config.yaml
n_layer: 8
d_model: 768
n_head: 12
n_kv_head: 12
head_dim: 64
d_mlp: 2304
vocab_size: 27522
activation: "geglu"
norm: "rmsnorm"
norm_place: "peri"
norm_eps: 1e-05
positions: "rope"
rope_base: 10000.0
rope_fraction: 1.0
qk_norm: true
attn_scale: 0.131
bias: "none"
tie_embeddings: true
parallel_block: false
extras: ["capped logits"]
init: "normal"
init_std_qkv: 0.0115
init_std_o: 0.00288
init_std_up: 0.0115
init_std_down: 0.00166
optimizer: "muon_variant"
lr: 0.0013
lr_mult_up: 1.34
beta1: 0.95
lr_head: 0.00456
grad_clip: 2.0
warmup_steps: 86
schedule: "cos"
final_lr_fraction: 0.1
batch_tokens: [131072, 262144, 524288]
seq_len: 512
doc_mask: true
train_tokens: 1932000000
steps: 6616
dataset: "wikipedia_en"
Each number is 500 + 40 x the weight over the matrix's rms, rounded and kept within 0 to 999. Layers, rows and columns count from 0. Numbers have three digits each.

# down: layer 3 MLP down (transposed), 2304x768, rms 0.0694, rows 1594-1615, columns 288-383
# gate: layer 3 MLP gate, 2304x768, rms 0.0925, rows 1595-1615, columns 288-383
# up: layer 3 MLP up, 2304x768, rms 0.0981, rows 1595-1615, columns 288-383
down1594:548516479486587615503473431549539572504591461466464508523491512551513497512579475549538498529608456538511495533427517509521486544464506510515490555493558533419538402451519576503510548509485581444558527492515478495464471433474524539444482488493502532553510477491451505481546468469546541501
gate1595:470441487565491512485506437538547539498464520498472472529411483532504458498566540508498489523481490528520547465453513507493458534481544513501459491518481432483529394512488482518499518521495467621464417506530477517504510523522533520504576459509440570483581439586449421503496487505504473545
up1595:534531473500423519469546449550503522524503494494509508412481502546505499486475544514568486514536480484558505493546512489541456473495481472510454482562467516518476544585540548508477555484501525474423490527530446524466511495547538480512451555476555493479549416539487545525496532462437521421
down1595:495498515501549498501534494491512413517502490468484530491457493553495458511508493536531536506500508514560508470481566491517499512483561468503495543536508520526484439496509454522517509516562435539523499551526436502500467587527484551440527523490447517433510465484553503506545531522455552594
gate1596:552502528501473538582522508477488568474438506484505511513567450586571465477442506491435517535504511486537506504455487533524475533472430480433477489474496471470465508507528543472491507469487506447474488505525467526608461480471477443519505456457477465524548595520481498415454537516521498485
up1596:519463498456516519503477486516480557524509563527539570576552449493554479578439498494493483533494470457530556509477546474505495474495452518508469450497506499547532479544510483430520542503514421533456514490511505450576511428493500457514488477510493497459501542492542537527476483535532493456
down1596:501507439521541489431508476568495438498537501489487478425503537392490496506547510484525484461497402536451525482445469423467458433466542539531538537519541501457469517534451485542472509506518574568579493496505518477397476538518571601456566532499506536484467421476480516527607508515474498531
gate1597:470513496444500470559489569426512441526425462537519409459540501487441502474522486479499499527458563503488515543448532495588526455418565457547499499507524476450491454533528505504522464473523432519433525497461399479507495525519533350491510481539527488492463483555491490550465519445486575469
up1597:533509526490500507505516547490481512459487557542558599504514435431527451529470481506419502528528449510530479467454498436456520474542527471469506437510529475480516547497511498524533470470531470491570513541541507494494520510527478476470444447489536450514564526542526499554476473451477502494
down1597:532480459484561518479493503469576511478509510491444412494517518493442539546502530517535473467476518550433470459445505533541503552491541495513511479469447508495470497462571505522512506519498540471494457484493485538523566437504449531511510488473553593509453496503448452493414530524477568551
gate1598:461472466568542464382521442503519521484451479484482444433544538558444540437482462461555500577514528384458461466486517436452508452529532536490490504416532471493545537445589607525502506520543540525522436477506539511473546449514482481542530482558513434452602562616521504512471503498535500507
up1598:501526468438490521561467531541548528432512510549374506460536496510444480499544453483501440562459532463461570527501555484502504571479433497523494499480450432533579590475526458553526452551498507409502472519523464571531502471447522487567473436525484511551551464475438505530505532571479544500
down1598:544490440473475468443579491580502480561522518473482434465471517456501511475545504561554528443507505506441452567535470475504562523507502506495550504504471574543538472532553545542538579534503434546549526538509486537453443487582511458513547557548454474497538479593581524475442428479560521529
gate1599:509475497475407546478538470619508553553468453512549555524484448519428604484489505463487489510536530508499489563549445554509509442447505536392518500494530511568460506515481498511543532466413538419546514514481493505516534525490501532478503531535418494462529569514515530557509519477485540537
up1599:487514482510562577483502515565451500439497503443456473458494649510581505492528534497570562474482517433493549452481532492426454464446442472492415504448483495505513497504511463430481447570527540483493463509448544474563472524508493513488485472479545484507528493513539443479526479504512379489
down1599:483525480528511505604449450462467539559515429529556411546451537532463538485547634454515480369515467477428459556487475509544509440464475389471512475540558467492462570543457482464525517525478524489520494541503515503517498460539561484496496443520510523512514536477486499544498418508481505456
gate1600:486502540523562524385517475520461483536507493555486574378509540419466507483463459522509519525544537487515485504450509512494452531489523546507473551478460517535527505520558499492501416535480503518538442513488571547492443523482513490483514480451540487462461500458507511441554429554493497526
up1600:518437518557515530424507503548528496497518557457480551540563433455472539444471454487465495507558504544513554513494477535470461480443480506572495508563568537517432480499552496496526466465574482400539461502462483508474574495466473441413460528438499503538517528475486481486509493570465515507
down1600:470558466461461479515442542510448441469500483513514463487491518543475458534561511445495476487458481484448491536563488505449584483521449476437522515473449495457555474549484454450490501542502498546511496479497472462484471494573520540563508500604493578549482442548460496524424489435547501486
gate1601:458468492488506477552511458509484501529482459452475485442478488424508503442464497489512580534432546513516525464493533522464496492518448519444557620506471438399472505552544551521452554532516555463521541556506507571562491482563512473476531463510603482488544523517464491493530480430471493567
up1601:542527519436584506493485404509537493589411480437530511473535432496571504512471464457471475474544548548498487473515566458440516513478491497416531489452421558517522433535533521524491463483569514544477543513463475490511491561507497520457521476526546465475488473496483507475489471459498493519
down1601:514530481401561535477496576500557523502561488565529486465504582572477527499406509469582482450513414504441510481526489554505495542489518499569538454565525503482505516505434443486472493497439578474451510492561502439517455461491426473490542417514447499607458480513454525588513529497446511452
gate1602:510570473583525507502498441495490485516476500528461524452449466553512466487544554504496490507564550510466555529411477466417526545465393483496487514518534592382523482540500502498462572521503450455522551513522546507567496530577527518458534522458458477508506476518493537548497529528493459461
up1602:485542542497502524518447495488568462481536525509413504461480492554526555532439464398434469507513518476496488485402528396535472516494494496487467527514481488490491594459485472445470488513627458480474491466511530520564406585511542522525511551564439494458518456515539455575581538505506476542
down1602:519530446552589542616505475519480476439429596533528526541561432494491512501502461474465475417517639518520465589471482493476574511490492496469470585491481486562515528554513500551454549546503421530548520450486529400558529462574473507635472514482517456446484564453495512479548473483563494461
gate1603:472485510452493549467515584531529495456443502583586512521433485536465536477534470493528463534497550532478528501511462441479456452434511452453540551464484488528462559469438426483379562482401443499566462417478548507396578554543429503522534504578526491510616474508491445448532591523522527424
up1603:506507512499559563445490530524481535564487412490474499617380510523505484536509532468489526470475439509506429517478569442504496499413465517475390500441484490442626558548433480462531523503484428476448528498427479558473434453515460502537570508470529452514550576514460558537503529535539455560
down1603:445534468477466429459571509557460535508448455553618493526531515572482435511452461509506548531485474592449487433528505517519492439505415544525533515502513503523465509504486475463443469484574437463471516450509476408590506489488485541513422391435509512526393470488498478486490611455440501507
gate1604:462558536508523520579541441507527504521552515507500491496420510447482494469549484474475495481492442469483453458501462470503525514409517438459509513509586578534545445512547547462516549601459468496551462503531543544490603514465495436552480483483494472486536435471537518530477448467411563502
up1604:583537427467525536559545534546485510507498545466577509490493455511541467478478455545500579481459555509527455519495527475585514539524440528520495494503481522498518479542531526477498479436470488492461508480480413545548477577535492506561421446544570459551456541506415541519482494549471557503
down1604:478482573489508496459448470440504442492562443508517523478540542482441517511495500479486551506485468545520556564451559482515508493459552472506537491556481475511476507491490528488461534529566537514498457527444458521489537504510508464450501526464487501500505538539466532487529493527489502540
gate1605:550450575572567495536542584448444507482558477458459534547501439487494444486531462585521439457546552530533427473470501464504508471549471515538503584506489451410381439484502551383497523482489490468546544521453486503483437492447510531478463419434560553551483490457441509440482557627553513459
up1605:553498532472411504511495429502548524498494443480443430493437401507543529528511538511468490495511525479451551542513532473506598461442453443526531451545516546532551501572492497539531468506585462427542499532535521513494437518443488547466511471471491534485502500439471475531474496501531527533
down1605:543551507558583429487534641508408462452510543521457512505504520540460476523548437464517528486516497542561507440509435574526479509553522511418487528486482449482407488492509567483460521538467508552400487462521513461511525446502515470536504495534486512562432524543472475429545542467514473496
gate1606:470561561421505423535520456474450552501513482554464493515457529523581450457521492446483532527478469534482570566479486490517491497504474469492474546478461433512501508575469446502472547488514514619592543513581457495579494514507565535510526558547542561455533497447533497486480499554515424478
up1606:433504495532536476591498479489486429505525452513402540455511485528446554526525479483550494451536542517534566514548471503428421375542481529572501461538555513482470478480489546459494483416455474468427498463421502501484512451398506544541530480513523481562477523438541529502540537509499577457
down1606:517511583471479481459508518438516570598487488602541455502510485472526472560446556512501492539497449472489473525508452517544462546490491504457448606455487491562457532534506494543517504483539529549526457462565501515531480452548521523472506513506556568520507470500522520531427477594480502503
gate1607:442463422497576481519466436417448481518485523472474502497471517529493563463447495565540460477504519479478531500451506510532449551470478555456505503522494566503478489431539541493486542529501565456496514469447490465572471436510546511514502521465477506507480473515509486546423490507553470447
up1607:482524486563578457485483510475511492470525460478504554520478545511479516470478545554454437515522465576542552438546537457530416485515510462500587464468501425516426455527569544543545537553602511485499503537452502496488539460462476539514530513455547511517509478503548520491530473506510520502
down1607:552468523435435501571510464537463498510464535566520465524499463449525440476537466400518555462519536470453462503473497541469531534474469496532453479533510591464562559520478465436493491464485495537516524485517563458492468535536560502567504454519471500499565525478380511512451505445471479488
gate1608:468438469402441516424591530493429529609529554487501473542527468479514438476418470444479588575574521490460532552519482442534461471529417555505498496540575524419476398450533521516515535438507527477544500490481501519450484476535475481552481454444506509498576447470450465594515514558529543451
up1608:539448487453513512485482490502482538525500560562492485511450502459536549469457453561471471555527539468444466536545527469520459437576531443477484518521554533463457414516541522509508486474453563461483566514528480485525506495501500504450474480443481567502499487523489436545493532482535583522
down1608:503604542552506507471499488468535449443463447487491509514540426547528530530486481464479462382500501535551451448510548548454532535464510492497538517465456471490504579504466460480504487511550440535472431467516447505590524540481467527507515523542502481476434579501515535461572521513507483477
gate1609:550559483432597453527504551512485484602490459418576524475497515482542479559492506456444518463447474519445464514452526483558480490514510518501483535557484531466492397494487519546544543477516463516457533496538512445426483484546467468519460531532467518477514444502486524505573458493459541524
up1609:534494529536522491478480553496509531499505425465584552520511558520528538548487592459548511483520487496515558520516528474504466498493476525494523605494478451427527476534427428472494504491515503542462427411506460561418494530489510467509467530509560591506474480484484459444559497465519490491
down1609:472478496564500481534516420579440511504510568497500448487469518469494534435506528536525506535486548499434562507530434565579485454448471495454474417497531492539543554484452568506521444532500544449594579510470529518524554513514429483504493480502496441528521537510547491563543564428475570488
gate1610:527428445446595425432495544455467571458507548551502506491527439524591501431507546548534412435456488427621478438520547442496500494495520476501553521545521472490474480496484483549578463568556542514508502445445538520449459483441469436509483442466442435428448452484491468494510588520478481453
up1610:507536585501490532502516435537568518557420528486496427531475517490561489469481483505471545429580484479457450478434472448564476476473501547511493449524507482453443465412540506483445495550450513435454489575494511462533534517523451511422515510521547515529549502493463529550530423474481568507
down1610:504446462432539486497493553425456536544550507536536497458513516534603470489481495532594515460507452477511525534547491546482507452481451425485456565499541435597518500537414514499527449532523529535470484448494561485557514597489519405476523553478514476457473486499574459490509521476532460528
gate1611:564533465488514484468557491496486439479519499525489533539564503540585505505455471533452505460524525518518536503457500460519460468448442572514441441524541535579438446482514402504517512495494467539525494503492552523420423501521471522468416548544511551539459516566529460461496502481551485516
up1611:547469425576529503485502497510558555463578488487482496488515545531502472435498464500561470458436566515524495528528456471497495500500433570476466511519510513482556537472487501575477504437527484504580457470494568475487516458425543475477493543538517488519513536545529566431402479464521524463
down1611:467541496512491516515494492481543475530453550475533546496516487434462551563484542498435573522490437510425481486519487548524546495501532458500492509440498462480509531564529460454497519506476515489456532541495427473515501543517519533560528489475526489465517520441408440549514475541480463490
gate1612:509523553431563499478457565480502435496557546535474463432476548496534481501498546535506433485445474458440538533480481513467491540471511463494569493556576461473426486512485470553464571486455493439436561488486496483505509510579477551537484481472520418469489451465465469535497520498535525567
up1612:531516427567500419550439566421440506523496463533493579513512486585564502440467457482458517465466536500537468468512478455481537465571514455434518542458447558551500450468521499459454444558550501541478493534473458534512489444522493542503569498443484502529503560571476572480545483406504565553
down1612:480508513472520508448530504588572478515458522491554461499466550421502516543499522498549493528557537520453459529519535515556492534464496471520532469520579433431545509510480449554562530442424481435507545525488566482550535463456526491560439507540527458446557467475507408546471515516483450458
gate1613:528479476508534470582526477467435488495526473553472589495454540541463500506465528535574441586475465503513551473475532546540503589466515442532519581523469485500491464533505414524499540503607448563428510468465521465497393530437437426469556559425489511435477488494471528540475500526508498491
up1613:397521530458537524502563469539460503447484438517512448493481472507528507456566464483561524476531507499525530532524489573506582482542499490483561506493439515482489525560509521466462516376438538531481456470502575483523526486466512570430558501518520446489541497486493438552485434465496469528
down1613:470556431511466457513489546469450566454479497454585542523533498490502424445404488539496480570470495500519539506541509526522430518461495413443416492486536497501425482508561490566479518547474533456488497505583475431527425505467518460537505499518446521508547422504451551545529531500474389573
gate1614:549565436522459519472511537505535482568494464510519477562526544527517467520513396506479536471498562544509467479446587471520511592515492486473481524496511522520502487466488508542513525508545512490464529403533443533457421564481501504446469475535495517514477468477487536498527477473503465506
up1614:462504507477465506535535565526496503456478525503516566545487538442477438472468387553473483502462479549493527512512497539518486513532459511455522506528532445527460481468506542467573507543478509540494535454489475447520472511489458488500512504420516513494570558552479509496497503524544552429
down1614:560496522543498534488500418478462510546595440546485526468503506533496520491523620460474485521538540441496450486476463424493532450485505580478483484495511500456500514539429439522489471486446529440519521580493545543561546522511521530468479518547565560470462459461525531485519471489505495562
gate1615:496522485551505466463574486493531493437475486445436481466492410459472492450528538493459530468466439478446554546517465541555447450505547489565463463530504466428472502503468555473504483550534428464527496482470530473441448493458480575533504541484532471515513436511494533465593524495536566512
up1615:440515605478533474462436575460508519562537477492443582541476479484499493422535574515496485439550514493543493544534474488452476489450453498495491463463511446493572469469484489459489536521501512477486523530458551506457548469500527428465527522428554449485479541505485503493446542508562462558
down1615:553567402484518487519572470463550463408544555448509463442572548531534494544521514421473526511496452430493574440466508501532553407514483520524508460453461484521470458443506493497582510463527495475545481500482492507493507498507490502548448542502477506542513539502500533509523567473470527446